config.toml
n_head = 2
qk_norm = false
bias = "none"
init_std_up = 0.051
init_std_down = 0.01
beta1 = 0.95
beta2 = 0.98
decay_shape = "linear"
Each number is 128 + 32 x the weight over its row's rms, rounded and kept within 0 to 255. Layers, rows and columns count from 0. Numbers have three digits each. The size before them is the row's rms in percent of the matrix's.

# layer 10 MLP gate, 256x96, rms 0.142, rows 202-250, columns 0-95
102:134128121113131144152134175076117142176184143124147126114140142123152125145115084122153104234115134117098177117130166195128085152160190153116133144152149095070178117112089124106108153056089085181154097158092153103118200130150098146182138135127132134124174095080161106127099175142139070134
100:101122149128135112158172148130105140120181128129162164090106103135152158154099108049163149190145138191091173109091145131150142115111123165064132143133163117052099133138087070162123107089083087136137107134171194099065168183161143140127166101136122087160136135101117158148135084188107083120
103:122168195136165172122081104112128104128150185124141105065182120153129212181083112105086126171160124168152164118101116144117169117139133168158145137119125069123135090120199133152095127067140107116101086148196116108116127158114088131128096155071100149165149097110142184138138193096136157111
103:143166163126082126159143166125079126049110132108133144130139105038117156160158081099117132138152095095180139121147157147125087132141131148146180150124117106073140201111088118113094075130094108116116052168112171123111152127128092143150147108102115086165116122052123132144190122053175134159
108:160168133141069131172155104048120105086188137120119129092166143057204110131100131141111147139131108150113127105118150148133157170173147135115180109122100148178099094130121060106177142069156114143183090152123156120110173135131115140097104092173122121144113088093150128042115184172154129151
100:158170119109156160144105087079168152137150162108170121079137119121136093115121111115151100121167170178119109097148112147125094089145117116072118113143167089106105139165111079106156139081109048051180111126125159122116124175133061159112083093138107138158098134172116174101061108106166167205
101:107130206124166158180151142136100156149115169187192145126129108102118130114113139152091101148174063155141134102092129129137119142149154090109124118110183120124118083134115109158181115090038139151183102141169137070163182102075123088156116097133115138186177147075163163098093168125102113136
083:135095161110128122078118139136078138101085095190177140106129175163139148085108111119115162149173123107073112130131101109125161108117115098129135168122078101157095114227163118136148114116145115088152059085135135123154065139086144117175130171172092156173167116107072156148159106106084120208
104:079114178100148080156107147121102129170133189165108152142133104112133115105126117139150114165060067122090138179130165170192090138139151125156115172118174124080141122135088140106066105075132114219159122132176065093134157123114147127168189109117107101132159092138160089105154174132111081146
098:114116131200132128110118154130132126107100133064160107136134180160162138177140112163201149126168184116132150111159140177168055145204097081104153180145140134117098127110169137133085172132131102119119109162160144071103113175167176147188166087130100108185120161118147140126079137102076110139
115:130204098172184136082083140107076164123184090169123152151139170183144166111108131122103151143193138131120126146069115134159118172193130109070164142116084141164166145134039080141144098129144109122164093121112140120076155117123119126180087127117123083178126111094157119092141163109167148129
097:141144094141138153075123131153099182139146132160160131125132215184192113137121116131140167150129113137110176137118154116136121139073110144097135106101055134098122118137110031094102111063144050163223095108116163115119150145082089100166106099173164118155158135131178126124121113139139145139
082:188124094062087135148155126121169118072115156100119218118133142110149104122153153158104099195118141132067152138143101093169097176156099095156094091121131097098141124117109169113145190102107166116129135143118085157090117145093157159122119119100088065131152161122104074175176130176125068076
104:148172167065166115187118116150117112121148185163223159110168130122114131169116120139099102136114160105070091103119126144119136119175118167120169165104171101165194115117135097113132087035112088146165124128168151080135160132161088111131148098159140112124079092132135160112064116116136066138
105:057101110131133126173123152122065086135171109162114176102183135161125129148118119128160138139179107189099135125122112086095095085167136132157197224167159135147119146144090097112136127100138171107195111129113200077141090136132112147106136127094154112144067125116183076149123171145133116165
106:118163180176084180141132148042138086127148145109173131086124150139135128151088141125148132102118150132128199163048112150125093185136063131093134175123134105141104119167123095115093157133132129135197142095082167092134114168137107081111170116168079147149112108158188107103161139181136078149
100:127135173101133126131170196126116147110137109128158138062139138110147106139090121099102149169114105158121186083090175150194088166113201115108150142142099106072140139112111109118093163126120065088161056159143122093133158169129117192113126094126164093175093129130098185130117119067179078146
095:175148126153074160185114190162146144079180164158136135073127120128139122136133127105141102142139067097102100168109118180150106073184086115163191126074143100067176151119074129100121094122063130099124101092143154124134136127145123150120097137118143116135136078070129142128102217083133168131
103:082140112139145100128072156117132129106091107131087118143154042123122119083147121161106153109170109106146142069156137177158091101131125164135169175144173145116107149149142130091115157105120133138120077093099164077135165137098093122076178097116085072146106159129120183160056158081082059183
092:102140153134094195109084133125149112103134090154146125101101190082132163106174107162085101082188108174136179114125206138126106090133130104143168120097153110182147090101173131121145167078161083136148108156101127160141158108087087115155151107090095100138147128142146146228159183091153118111
096:150157107125157221148085150080147150140132097180077166065215142118111099153101153073115112159156133150138118092118116141129174070149153142080146193121166125130186178147132153146138147073165143068133152143106103149178160147071130169123106120121118103135104104169133123137178118087133127124
101:174144140215126140143110129099072119151111122114126195145157161077156133137086076122175101194128194162129099124126090053182104153067101164176169112130128103118153121198142104171122120126124108136150097147120164126071113121098164093156149185148123100108165155111107149156137129156160126166
098:097142156190162121117112075144037139163109068118093111103155140145180104092056136208113107110180094104110138191135152094160088134096128137078155142134127127122089116204128139140134078128115138126137132142083139142126110114109095067130093129101135090160084163130101078182114144096150105143
098:101111152132144121135137115135119154075090150206120177132131152075138221125129087106066188092152161103177166093141126135156107164112150111123180160162168131110102148123118117159178088141146152197127144131158180138127146119139091096125184119130099094076082156177143149096123172085180129109
100:130105072119088168139105133111113166157158124110166108159071196092133140118155081144168107196146134123141155111112096128197093145113145131128106160174108075163176113130102121101123117092104095143151104175109150083109149171080084173194181145158116126177152085117102189120143164172124093170
095:165159108143121075151066156148101166106170122133108128126205114087123111135126115110111125115108086133157135052134098086134117122101113143126162150146089075140153196155107105088168165151183148133145081180120168067150130127140092175124147124086098095149119156086141136031110125088160172167
103:156196119111133111172091100113136134139090100170131118120128177127123154096169102074111127159151146155036162119058134112176132131154112130116137143100167080116144115166118126113110122137141058160111091149141079087141094133147088145180075161141113111147181050161083132091097180153129150184
095:167195154137149164097098089121101128149168060157107131130149149154208110191083110075153135171129105160162145122150143173159100185088147116117193104162108081142166118149143101122074120162186128112149108160122148158168097154109165141134109181092130118146123120106107068110134169143064095134
098:070185151094172160104064070166124123143127150169135158157102081106171154145130118128190137120146155147115143085105181104141117149083131197138149156157117077099137095165087134140136152141131141134151071090098139060087110192169174146092099128193099099141134088106177142116113137151148123164
088:181057169149128110105165125112119133096066147184147142182142126082204108126106150174137149173089151175140164138156178158173134132199120142122129087158121149087069083115106100102134172120139093117144075127133052146144092122111106130102155129121138082147106113145098104148108182175137085107
104:141113124104175120132133144118096165093094152123115111126168106084165155104112175127144083139122139153095180114090203151191107112144174145156143109160127078177099116117102121090060112172090106093170087127141114064105168157073116124164119107172207067125176093140116071123140125138134088144
106:121118158146160141157153112126131108102174164180147140131192149143146166119127059105163156106169179120099147073100115148202081160126123158100127129112170137115128118169144094105075092112144152160174096117150118088141161175142064113116101161156156140145102135121167143048047153168101133185
098:026122171110119186151100150156122117121101045165137183084127123110150144098114108118151117124115084098070139077146189144119127175080171121161112182139123079107155083168155119105139106141161081119124086161139181091090134140082131116149124122152087134179135091115122158101162149165095103158
104:130145163103097144175118148108102141162143119137091160122135167101142157137097090184151095163166140142117142094079123174201129166137122143165167150166056125171154106135125044161107127102126069151125133109154160101047124175130153123144209084115088108116125094067098110151101154105105095153
101:138172152133184141119155166092111115125131134121137075051157090126106174174163117147139146161129135201103169118127144155088081163127067133099147163085167109118067146118108095162105150124125072129164117130150081124163133124152163144174182107064151138127088088154202160117091075130114083138
100:168078171134172136224118160125078134139091076094100167135136148114117161099093101126118130075152123095139124147112138126124104168153113110146114139165118132094146196238132138106156112125158124122167122161129159122137064133168116061102170153118066117124068145122131131099148174080134163163
098:118082145121140112111106100152117173138129150106132113091151086086159123138142093179149130141113076100101164125094191070102136178114160110168185102132205133091140147152068113099159124119109135141153150098117083112165134108102122088112130117050134121163090048097160088056129155127123054127
103:193156151157110142124146182142166134086118168163156154133183111128192179136093112132120117156150124212121128084183133100128137145136139155147092106105087078142121172122061106144037160129142113131177125160124121137112193140136100123080148082142125132112182096153170184129165166144146109167
093:100173137083155086121113122093156128085141140151158116106146104071143181187136119197098130156153122097084145080139092104092136111099172128138150189140112138038118119152087119062134127088121179055135166137088142132116142123135142158097065213115135108116137123118194127112139132112163146110
097:091128178140178088127100122091126139138120156129179114155128193142109165140066117141113063136142177135087145092164156124096141124182101094140162168086081087046083108163166141146116078135136071121173082166152195104107160128127140095172121074106099126125108118130114112122101176156124091161
094:087142125102150096129129120102165095096138172205176142155172131150131107153133119126093136105093162108075088143105175159127130117194126206077142178118090099096135128184104201124115148093190103145122107148166149084133108187120123138104120094110110136105088122126142126097153148076056089176
113:160137188161120108142155105125057144113135147156184119133113165131154121155143094119150160183107098135113179121099141128156087155129140173159096147088119100132168184217045123104090162131118090150186100131138139119108196162115135104147120169118163129109092139150175171113104075160159057132
095:087121104088098124132085115088105129157140147102179167094241079118138189190112102121096138151108130113140141090127158112122135145118113131097130163177086060112214133150129130166147093141161131160123118125145077064117092089040142167156112160140112143098132137126158142123120121108095086137
112:126165130142151106174119154120129118051083187118161171124096149079176150133112140147137109109170172125119144104155170128120105076171116169078149128073164143091100136133069149094189052110120163164087157113162137138108120122142126069105112152067085080114129162153155135130102183075153119092
093:156148071122092121123148064107153078087137161189105082083144154163187116079117116095082136150148133106116141171096120140105143119149149142126125082159124107045120142159124045202137177097126050150155088111094162173161122116092140132115116062110123130125137129143148145113131181120150110161
100:182147142139139187111106096133098124112179158210136108113118139138166091183096129144164166161110115134134145175061130167139107178105143120109182134159087118133154136200123092072146117180140103139156084126093121112104171120131067066116098154189161127096130074113168144085129123122168163160
106:175171106137130167118102152097108137116135116172127124089180178112133155114100101106099124183155161158102130100077146151156149169134140153052118126097137069139154120176128109139133107121104042116154029137164152106093133130104093143156156095140103090153126106169162167062087146164149118194
101:067117164149103096138174159138154135103071114116154124196117128124139131149092103134154069141141137110087136112197155089149145112122121149111133156171125146074090233145180104134135148126080042156124128103122148098101188100107129121191110079093163096180108126130116105138123157088167106135
096:157154144207109126109110065110111092102123107162135104106159100098132094105166093121121101178205132149091059119178105115144101166137137113191194139103113093081126166140089118138136095087142156232109099144112061118121152110098103114106132116096149107137138096138115095134122140143199124158
# layer 10 MLP up, 256x96, rms 0.142, rows 202-249, columns 0-95
101:161173148121066125158152138130131120117100106108122093107139150151115105098152109095186157145096101121103156080144195112133091134112134127107164141215109090053116088181098154141121170119147146186150141122117138165167136116190087149088095137164165102102211107052129118140091093161147149112
106:150160147133134121148102121140170109087102110144160064127134168053119125152184133151171115092087117079183077168163108111127184125136145147148134146095081105160173183146148137129122176134169142116116149127047078134140092119141084111166091136156138166114094101102110116073174129076131210145
097:151160129112115165127121157099172148128103125114121149105131128145090136099113121135131151101105075151101105154108133081094136107137064211059098149134114109071062103155108155084141120149131108113138124106144174034085077202135132148152117198171125162098104101091108102066106132135107155179
106:177163118099155132159103123128161043102149167159125179076106105081134133157143097095090100103195161151102107087215119115154110142201135151128188122107115140128145115120132099090136148108156155121130115119172095145128123127164093111132142117163173165043102065135125111092116183167097098123
104:147105130142114087121085123151117180167148103120110101211135121112127126144174059071144090118128139142083072160104152052148115129137119158210088128065132082087147175115148115142098136114088090172090156122152124177089107119143154166147151099142131143073161138175092135132112116123057111098
101:090138163147092137107139149214089097126112085114114123191184138091125193157134180132148117158097149117117091098115151124174129168082163088194135145124129165128134084138196173089034092134122145141147105122164090119057168124108161151159136113114136121147115183098173137146149125141113123104
091:139177156115145106134142184148080169133112125192118223140129151108171138148081156086103087154106153121146116096120113159142165158112186095155083111081184067117104093144108143090092117158070124150113099151102127112104087130088073152091155110138140108139115126098132105219095128108115072118
085:168124151071098085081155154109164107081140120130121088069077073136141131126130127084119158166154093097058153164090124147098108130159086132147135075118102126149063129177132134188174116170122137081151123084104133105160108095132121131140144141147065133188152098123057119166109125139048134137
099:196169147110109167118138196127146127173149103124101180110137105149118131161123103146170159131097154111097149062113117087176144191096160094123134104194081147175120091041125098119138130118091071115127096187115100151090147103105143105124203151181147109167133092151154164110150113166121125139
097:154063121112170148079168093102168150101129228105129138107185108112084146170093119154180191122169100133096124143102217113135139126185125103107130065130120166155142134093147103152157103109112103120118129162181125143140139112109113058142191105122101159128130129158133127053104100123142146136
121:121084099109054153138172143099175168145120102075115144114133152117031126116087140129161097115159057121130121137091133050082134113074144133143113109159105137104136148089147155089176126088080082112115130137126165144145144114134164143126168081159089169077157176175086140106115088083121094149
095:122089138153154099147096142188124172100100129127178148123131103131203125141108166156106131109113114104138143088174146086137134097118131066182150150106134163065136108145138130081173052192108182169144179155098147120100145167130111118140163157107136138044155156080141093120116146185185105097
083:129131217107113103143086116067115134105170111109158139138074066093154117121114135114126152217100126200149100103120148129133121122135155153150143114120151149132110075198151133138139057094071120091179111136166071117141117127106144083159077164128111141167111084102151145085085114081103102160
107:148141136144121116209146115171102115205124073107107060173145120131112148206121129128077135130142114096172187116159184143170082140130156142148095148101107101120129125115131122136125086113069064149127176093055143064127134075139188084094104084105137136113127122108124126165109147104103103137
109:063150061163118107128121139160097046165144116153084086100151140130138110165140124084160134084170114108168142149150126104065062127102131121083117134173126132097085197080131077139165078115152102099130112175129093118182109146125128121085087069109121127162137137170130065173093162121118129120
103:135118145112104097145196095117187082155148193125124090134085144098099101091157144058084127182107115164158145101135159127130149124155076113090131108114154130128086118091087134116087061097121050114157099091134156158082198137125116121161108158130136143181083095165140136055103139110141092132
100:103118146113100054116156158132169136126071151080120127143082114129171127144100122087078122125119090134124133138103146095149154124063138115097115131129105156086099106126119116197133154137104105057130075159152173136119071073103111174107126069095105105170150100128149146225115140046085114139
094:108119103158197151099091113131120101105151061107120153092165179121094162148117108111095125095092137075167130105147131160086160156109170145118137129148153125173107166094070094143081100132095115140134098182082168156178178149175171159182163064164149113188104124128132104129153150088118068105
105:170157150158164123075135068096157129104145162163215137182081141145129146148121144146125156122092123128065121130107169129077180127122186096127083108105156107097123097094143116119165134095094095136191182125168099144074158129125099065122152170095159169098163101135113177077154124134147085100
091:122163142059117145113177155070066176150081116072097104147130074150136087070134164130173149106087125048105102162140131164119148135110085154089112148182127147105113147167105174103094111124118144110171142135112178111162149147152158131091132109188151117186118110126072075112114081174128116146
089:083070137116073060094169120142122132090085104150128076201068153163129087141145127135128137157114144148100114113149116181144081142061105113119110149114078125122064088104102172085125178155088121137165088064187114085097112147147124128172119106131136128121151128098104071158121126102151181159
103:117119149143158126122069077093111105119103095096170117110096119173131115102089061183182124113132082105145141147175147090104094126092101125079082134132089161110121080112129121161097085121147117143141167154111147148129123095147175063224136029120143115137175164134133103157118160144131181158
088:135128122120116152109159108148085114143177159137110171081162153082154080100102077142196160107118134068146130147113149130152136153087077156080142081121160112178154109105108078126154077145179073170154149163142078173160092126137094136125173141122129068122062107109133186118106144148121057090
094:151128126137135170113114189101091136130156171130115156078121133096134126137135152103146053074109126150177051119186065112147150100116179092114133153178096124067156106108124120167131157076138112124114141167166124141127107143087110093110147098109175095166079127122149165129120224048112126129
097:176115110162130132119108111168181146141124182121190065133105110149122062212168052158177192112160096155151177166129105120140154108118080073068140115125140166092162119133099156115131119118146126130152111096134152114122101119128091140173123155123120143139189096057109141132080089141163117167
093:134109154111063083172149139106113131079102095104156099083124099111119121107137121097149169158109112121174120027173096086115078137122118148177133145118141113138135162161090169111195162112137171081161128132106193143136119094121088124089056181100106126070090116154152162109140153073169124135
107:190097109122098068185119139106184103152107162033118117158151104115160180036143149114124145126116164136081185093112120134126123135178091147184087134137138150168169089132103139130073164074089148091108101130158123144102110095109118124154066140101123143138102120171128124113097129181157149159
089:147145094109119124127154141118122100146111166125137131087087112091141192205116200070143132085091096190128190128112133134079118084140154095157141140157165131126097107136171083086072109183155133057155129175136160146162105100189093074145154144088108152142162139163130110146184126154134126102
101:118183082115130145113050155183161136149139139136167204192104138139159146162118138096135133109143169107150172122104180127139144152107150138120125167163124109163077038081105121104100133133184092170155140074117111090141130136175130133128192083178092157144160130193148134168136132130087142112
087:096135098140162148105135045117135094124060148092160095144076104101141179157124195121169162118144142092177117075191127165087142117152154135150130141140079126124083099126124119117155111135126145123173116109176173097115128135149096101151170103023146101100114124092175087147189142150079135123
105:075084111155123070101130096102105101068146121119149146166139105130172170149184146080140113097185162092133156106109167111154154197127106131154159161161099089172134105095091125115108115173134150124131163126142112157075170081066075103070139151089144168097108134113076121121175097095151155073
112:068177138143166094159132195068130074146163138154106118131098137073153139125143173196123142134114133178123122142116135180088129167133076194110119205133167198119094113125087118141097112108128098151185103100119179124084130174088178162122143114110118122142123094115146146103113109096124068169
101:165122067154155130137123110110117141165111105110108138156158166135099150119119067128100086140121077169189134128122104065102107100132101153115130118139134126100150109137099092091137100107076142145176127133079109116135004091168125101129107091147198171102102175080145114075168101092150189144
109:145111106132135129145072160154145115084115102124186151076093107161110175133116152103117133085104186076106177125140151132052146150108097097065177140090105125120057111082154119083138078143117195174155157109116063161135168137132104147096059141150157155142092133172111151131089109150109143105
101:147098170118073153134159043095126068113113117141129145133111167139082131058180141009138122151128115125127135110130107189115135151173093121111124141160129172146160115101096125105128066145091095144158151132095166137124120107156122123187140157202069148131144103130127086122064133111102157151
094:082172165085131129113150109182159094099132145125155170103088153098139140159076161099068156180122099117115152145080110105116196077097160099086115135096136132117128127086085138125103136142118127139113175133103121126113159128086149156169100199137195182161135147147115232173109165096146113106
094:072082154124185136088113185093144155089094152121131165121103113117076134213128091106118092111151143155129122120049167124077155136142147073134159090139177138110100151149079138072159090100069139083125121055144152135142148138125115094102117115075109131154120076096158074099137171101121134105
100:112116165094147115123084057099095156143123144172146111156090160099149083089114087084092111183110137124150137189095172109132091158129184111109089122101186151088119131099119083111125038106095057137131072132140165143181136133142130137167119146169138123162100136094096084089122151176165173140
091:199137090152150124161075155156068173168118114133140072149190103127129152166135159171203136134103114148191114107155170155133158114103085115101109158083151077142104158096183130175100093125171097104104081074161103111163110125126142171153110146119147128107141136133151138148106100155039157130
095:185156089110152061126144154194133177142186107133152123113069061085161129150117156092119090159069141106105162068182173166144144127188117149162142135117131121124108076146104123107085080143130129106089092105115136151137095043150122152085069154140093141153173130114147106155145135146100142120
099:137135088127081106146132177098172123132137116123160198154135136123095117078101124139148182118140076113105126157172128174113172099151100116128133112165103108124121134113209120099179088137154173156115119164085164156155154042149081081067168098172075111084146159171157108166163091106138155132
113:083092100123109127111149174117092177197174136133130108131156118115164140136161159114159071110073166130105125142165126166089117156091139122172078166142182130190112103106166102161121122085147099120153153101124103081105127108125083204102166176115113138145116094115088155163108178123064052158
092:107082161145112078099164090121138149088094052061158100106107118133086155107137185137168143139110120108142143105051215127118117146146130101135096114161119079145116085149094177112144140167122109091135138108159128133160129172055128095086167109069096128123104080175148107086104150096113092160
104:080126117156144100155073165114105134068113145126157208138116087082105159113113128117110107096230187151083090083147121202128156092118154119101129185116167098104121127148142187125149097124135161098141156142135129096113106150116059116077137165110054147135119112155132090145123141090100114165
088:095143156145129100101121125096146133082111137105203130136130140144138150116191123076072213131152100144146116133152126133145113106065130176098184117087073136152153166163087117117129107127165168167143108116109147142082118163165054123135087156145156131118103088071126123171186105039132134089
102:155139148124100172158171126103094141199111189150127144142068200132146086110173113138150107156149105099158137191106112174120084148061153142130083121107122169138102164144139096129077121173141069164123081156106160158160118101099110107121128186102157169134131090107112212148102105139126157176
124:139111138151073146135154135115148101113176065118143137106122161110131092096135140079141116108141085078104174114131131125152125130208148119154093103151160160187087087113129110070091151155138137161098171086147165137128132156103140082050161093075173079128107147187081118178082146069151128090
097:119099150086177161154152103120134123063177135158115152118115099102187160130176123081139135146080127114129091164121043142127149138129173120216145128106134163165151091091162158136108161133098140099076085193218082155164170136167163098092141155116123124120147136126141164103124168086125134134
# layer 10 MLP down (transposed), 256x96, rms 0.134, rows 202-249, columns 0-95
103:141138109137137084157141136178129116191110099108095131089073159129106108127121159157109074140104175177168152145156101116128085092113185145052183120157142126092077139140134148119128114134123122158104089159065109175147142068130112084096153058175174134189115129077148087138142110111144114060
105:152116184149125149134152120134139062100135117141101151143134128114131142100101103193115137105103158186129125104016135074125153171129097156084149090145141153089124167096082078133088088141122136116132175146131112142079148124071207113093114147154113116178115123169071162169081154104184120105
098:132130077076130066092168138052131113119106139127144191162085123156090077152159134134116143158147120118110092112159178081124115120122143033134125092080114131114167123121122117147169154137067151099107139122153150143114166151155108122154108096095158150161154086196090090092129170093080105198
108:122102135177151180119111166165111117108154074074144143128115165132131140168089147165200131118130168161163040111183078138130123125150088165131115120129148127164133181161134150158157161178131189142094059051103174124162098163182136113119079092137126127176143127114159100121149121167152121141
102:153115194149067163128118081111172117160136151118205128145181115104166063127122068130105145087160162148101167086133137182097140103142158109105117030153145140115171162110132135139157169095151123140120124136171044172112142086144138135136111156125123063174110143095112135182115133153149125143
103:130107112125113091133127176122116156153159073116151164119097126070117172134162122167166158124122072206159123035129118148092127179158096128136190140108065163089178172103147176129146140119113161104100070177126155122132138177146111109100110121165121094164065073150111110089107113131095115104
090:080115117127182158164096082113112086136136078068106147179079152092101109120134129127137146172147102150118181174170068123084111100118095126154163177120136139144160032142154130196096144092202139127065139098118113116137124184095153102135105168123087122158130149136146115104190138130103151117
085:140139138194104111153098125147105077141148087166136160129122152115179169144127134176162163121116159134158181166133107122140109145176141122093151156153171190142131151068108132145093101099140101126120214100089134101125075141143067122101164119161137201111130080163202206120083116147124140097
099:146163145108121113119128156136091076120086152160099159129083127084106111163098146128095107087175135145097083124080121179103114074125096124137119131104126130107095084163110171093150115130020132098099161101161109044133171133114090064102132150108063112075132164138112119120080114073159168146
102:101122106112153176116154108102166089081149107158127117119135124167078112131094081150120122134120098183117110102123077108093146123151108115115152004103154134139123146105145140068133104159121101107183205102115156186114137173092104119187122154176174138127174157129161173163171151155149125076
106:108134116133111176167131138107165129100173097126138129098180160099081145070074100084146088155185093069091124148136108095122118122092115189126129111121120063092169140178083123079160072089107128131135103097096174181130112053132133127124145089124137184122104144159045123155101143137121100156
100:168122078093068106144117118150115123206151147165160132129084135140084114146118125079123137127070095155159102134138143152116114072143170191103084080108082139120121108173148078109119173086163087139154037119111080062157121154112126141182121136100157102143150109132119153118170095084099184127
085:132127150197103085079146173152169124148152162120164138156161159216149099120142149156156124104110114075112143168150088096126192109129134110127114207118136123104108151060136114119197141112106113124114174131110118083095146158116123131118164091058120134143115156172120092177177120142177123203
105:134109130183156177125152098130173137089141154101138091163186115109101087143145094141118130162133180076104086207114180157080111148093186133123129157114127218145162086129126101117050149149131129193096184127141096131193135118116112159141116186115178140111109158159130108109108159123145109137
105:100157127082084135141128112121119109096144151161143114092180084142058170195146165174141122170153161116160138113147129122120187112118142043156141155077158156182117109080130134104158076180062113103150170098169058129161170157130129161154132142145169124124203127144127153125093113128092141125
109:144107094161134105149112162092142111141139107153129091112114108053130170122092170157122132094148155157138101126129101162102112217015134121135144160184103128141104083170114084100109129102044170145120065112110145136133155107162123145112136111100134209143156128141153156147156108110145135203
103:149152127102083148109106137065163168182114165073092088128043108146132104126158182148146154131143114104130201087157160126099128100183112112115101148093091168144110085093129110118123147123122163129133238144139153106153092079157168153162150153126100120114127181105176119153108123186127124164
096:090148144094138063112182172086106057110119054126141127139120176161132111163150134077145115138158037103165073099122170142143105177114166112179161075127138148106135075078104133086158150156126154144105133115140094151147106183123121141126107182094123186124136145132094118169100067120132130153
106:103107130151126103158070137122132130157073148094157123158081123123107126171143114145113089109113135164097080179137091157095132194175106202162160175082140139158103155150155130119138088136167169100112031101117125108146112120130101117102115090131146105158186129117175063116228151102121135122
089:137164115120128080169163073106110096132074030139147104117135190116174138117152136088168108165108126126121142126088173115125132120163125131131092154142126119105147103119104138131145122132093118159124123119147109099053081177124072103061179077078164139120067094150104162180131147136180195161
095:099140180142190161067109136176111110127143189132118184136100172139120032153137118158149111116109139087098133149174101114054104118135129094091138151108150103083173180113145154139156148119110096087083103116106181148111119113122143111080091119088142070136163119102121082183118123117145146206
098:147151114100152107118091090084099175138116085073148127103191139160137166124160121090111070155154102155148190130117075160131150124128074138164148204091099157164216115122129161118153160071127173091107114100146145078138140162135157131106113160078156147136122093137100106145118142161134164212
093:109102126160114123146178083133148109116100103114119100156049098152164130075110126126067062116171091152140101120135071157147148064141108104115115093083133205125148095135164147120153122151172178079186077171139139174167049120125107155115147146101102088149145126125117112145087121126132164184
096:158099124119122138098140121141103182116181154156081088085143161143151076154080128081167089186137098185139118181122106141108140119112140121089083121087117146124150129123154165180101086173097160122118114155140117111150135098119152165072088084078100065168180174112128147120073086113213144140
100:071132113104175129162134204126083101137142117088098110137114115082148117051168169095151097123125123112108126183117139165101072106109173146103126128144115139137122137112103110107098126161136165122155151171107176083137140151093135094200132132152128171090081116138085091115074027114120172063
094:149068102134143145110154123097157078149097166186151103121150158118090083110100108126139129089142161156160162137137120126115114118094179125085082096194161152113107042078124085074090112139109086126172184145172124119099203121143055159118162160200110121113176127106130119119145138116112142105
107:105126153114065137144197158155149098112135164130141115077154131189174065111135137106082116151113106099174176176151114115185117108115055091112147118132101153124112123055159080113135088129136118148050173173207192131112107126136144105126161132182103167145120130096161111117096119104132146126
089:110135106130152128117081090111114084137113153124137101171117091109144238111149110191112109111125179136134116109158094064127114138074113194103082196131115119140111175125141104167095133154044141131124108106136072130090121143106118141135152094122190164090152143150113144129166111129140189053
103:126071132118114106164105103093112116093125112110166131153119116113182108092143176093174085072134114100134082163170162140106147089091172106217145104105134169100110148138128149155165125130152101076182209102148069123153148142155107073126087104123131138147180140135166070105191127151169155125
089:155100107105106163069121087112083120111091164154082083111146111129171199172115080107205096128098132130145078188116092143143137168166123109123140172116087117120084122142100104173176216070119144132102122100108121081127112160136128123079137105133170146141127150177166113105108148157094170179
113:135132140129122150148119088177133106194104104105105136124100158105152114087077127096114090185079045188178171130101137128062054142180037101144121100097161105169130120100127156137132110146134133135133024104144089114132093090122144080145140112146126100136155139146143106124132144161115139158
113:132161134159124109103148158094148130106132147087160164138138188133193159131141102174141173099078100169181087137077092073170133133107116161161118105137082126129135187126101133176164122161168092091138124118178121182104139063110144135134126168099180114132189156128111090088140125158195099060
096:087139130111134117125147057151171174119102146080134154107133145137105153143049117119101128137175129162121115113060111145063090116086151166167080158116131116149102127175140104163207129147121095121096112118129114205144153128092160169118092166146080143208106118114147141100189148160080121168
105:122124116093163113154092115090181129120093170170157147141097110115173143097081092159094070075080128103111197108129088136127125106095183119140142129093174086130044131120116095102071067143083125142185164113100097134133088115113144169119125122137163139119177129173183176097131153116138066144
103:112101166176153127132131075173139178114128149157133120120127177089198144093128151150143120139136115109126113147136177129166146183126089193142163124121113135164091140092114113121131152170076149171146157096155130144085092143151091142074101100127142198112112136105097069167132105109115143255
098:104092073131131166152117087175127139121117122100129190092054171105149072076129134092156106047142104096103158093143139135065105111090107170131164110114104146194101133126176116163111163128122137150094176151096155128130105132197122118136146095149130190159074147138076129124139133083169097171
092:109152136126129122156059141152171137159021151138105097135205111128142177104225172075113066129177113103151161129120139119127094138111112144159113162141112116174121130127133171114119123134108113097106072124125129120146045163150158124131146138142093095078124135095154143113110063118147168183
104:112165159084132125155154106141092065113159122169169073110131104123159150166120163148176121144098095071126104126173149125189178180149155121089114068185074144070121150111149144134142127072124155113131171085129126135122169154147198116161131128134105139169111105130141090120127130147151209048
097:137110090045125094139142167113097109111128173179139068149141157147115166146147107117075096164091088153077136112108081113113124081119145072123129120114161141128098125189149111087201116109124120140126205112135160128121163128112167134118109155118106180124131110153133068120190131132123130013
095:206144130163109143104135140176136165139100088153101120105123158091185160152067199154117132076104127150085151161096167186138136133154114193082116151107117164090106096139092149095152152135104147129135131136121101148157172133171159102125167129224081109135157116155114113073116128153157176071
096:133179144112139131154118122165095115074103147175127178144160141156171084101078175175151160105056147125152126139108140197126102124143147097131083103083118049119082172171145171147134100117085086134176073111125098107118099161138155164097153127118131100112181077171115156109077099143074136143
117:070139115119088195113109144090137159161111105108144162106110109142123233128126168163180113106118129178107172125142144067144127133096139170120154200184156135146094114112138120176101081118135155126102211142066176152136157140165114112115124089184152107158155140153112129173074145131102110145
092:167154121106088191117095062114150129143174153150079131128160137155123069152136034138135141123103131128184083078111100116141190141179133156102159117154149164130094138142136149135125123130166133160099172101110153163145098114132122106107155111191107155118174118171080110183144054153124073188
114:139100130165087173141157080150107106183157098156103125090145166144126066124122057100127185140078108115145146107116130083129145158152159113141152153176094119148151092098140004139085164108121079104142068136098086079123146113126145109139111100175149117167131102102132152103134112189169137164
093:171122153154124121107158096153114130153111136129085098149084093142173055153087169151134045131132110155152078082129138122133101113128109063157084071151175089158081104048142114120088116128064059138111114103127161122141146100097136115137118095156171103152150163169174128140122151179127109182
104:165051075183127114123111133095081151155086131145166122133159086095151190121159161086133114165118203118163168092122091113085095110142106089171133206150124118108112114107087153147164107129096139148098160114105125161180106165145168129079094130121128163115082162141140141187108107069149080104
117:087074183127107127144133127073103139107099115118117155096164147143139155112104128101138110122150079132213097076046138131125121079128163183080109124142070147128113124156181182105137132110081104140129170112115110123173169101118072160128112171112055080142178131164180149159163084098121120126
099:161151103146131204137160153107083123073088130101079116102143162156153169118114156212108106128145126115137181145131131139199125154152115143146092174143117156123093126141048076138167163168150132147142150151086124109083199126076151119139086106124076159101123087121157200122116112123101141181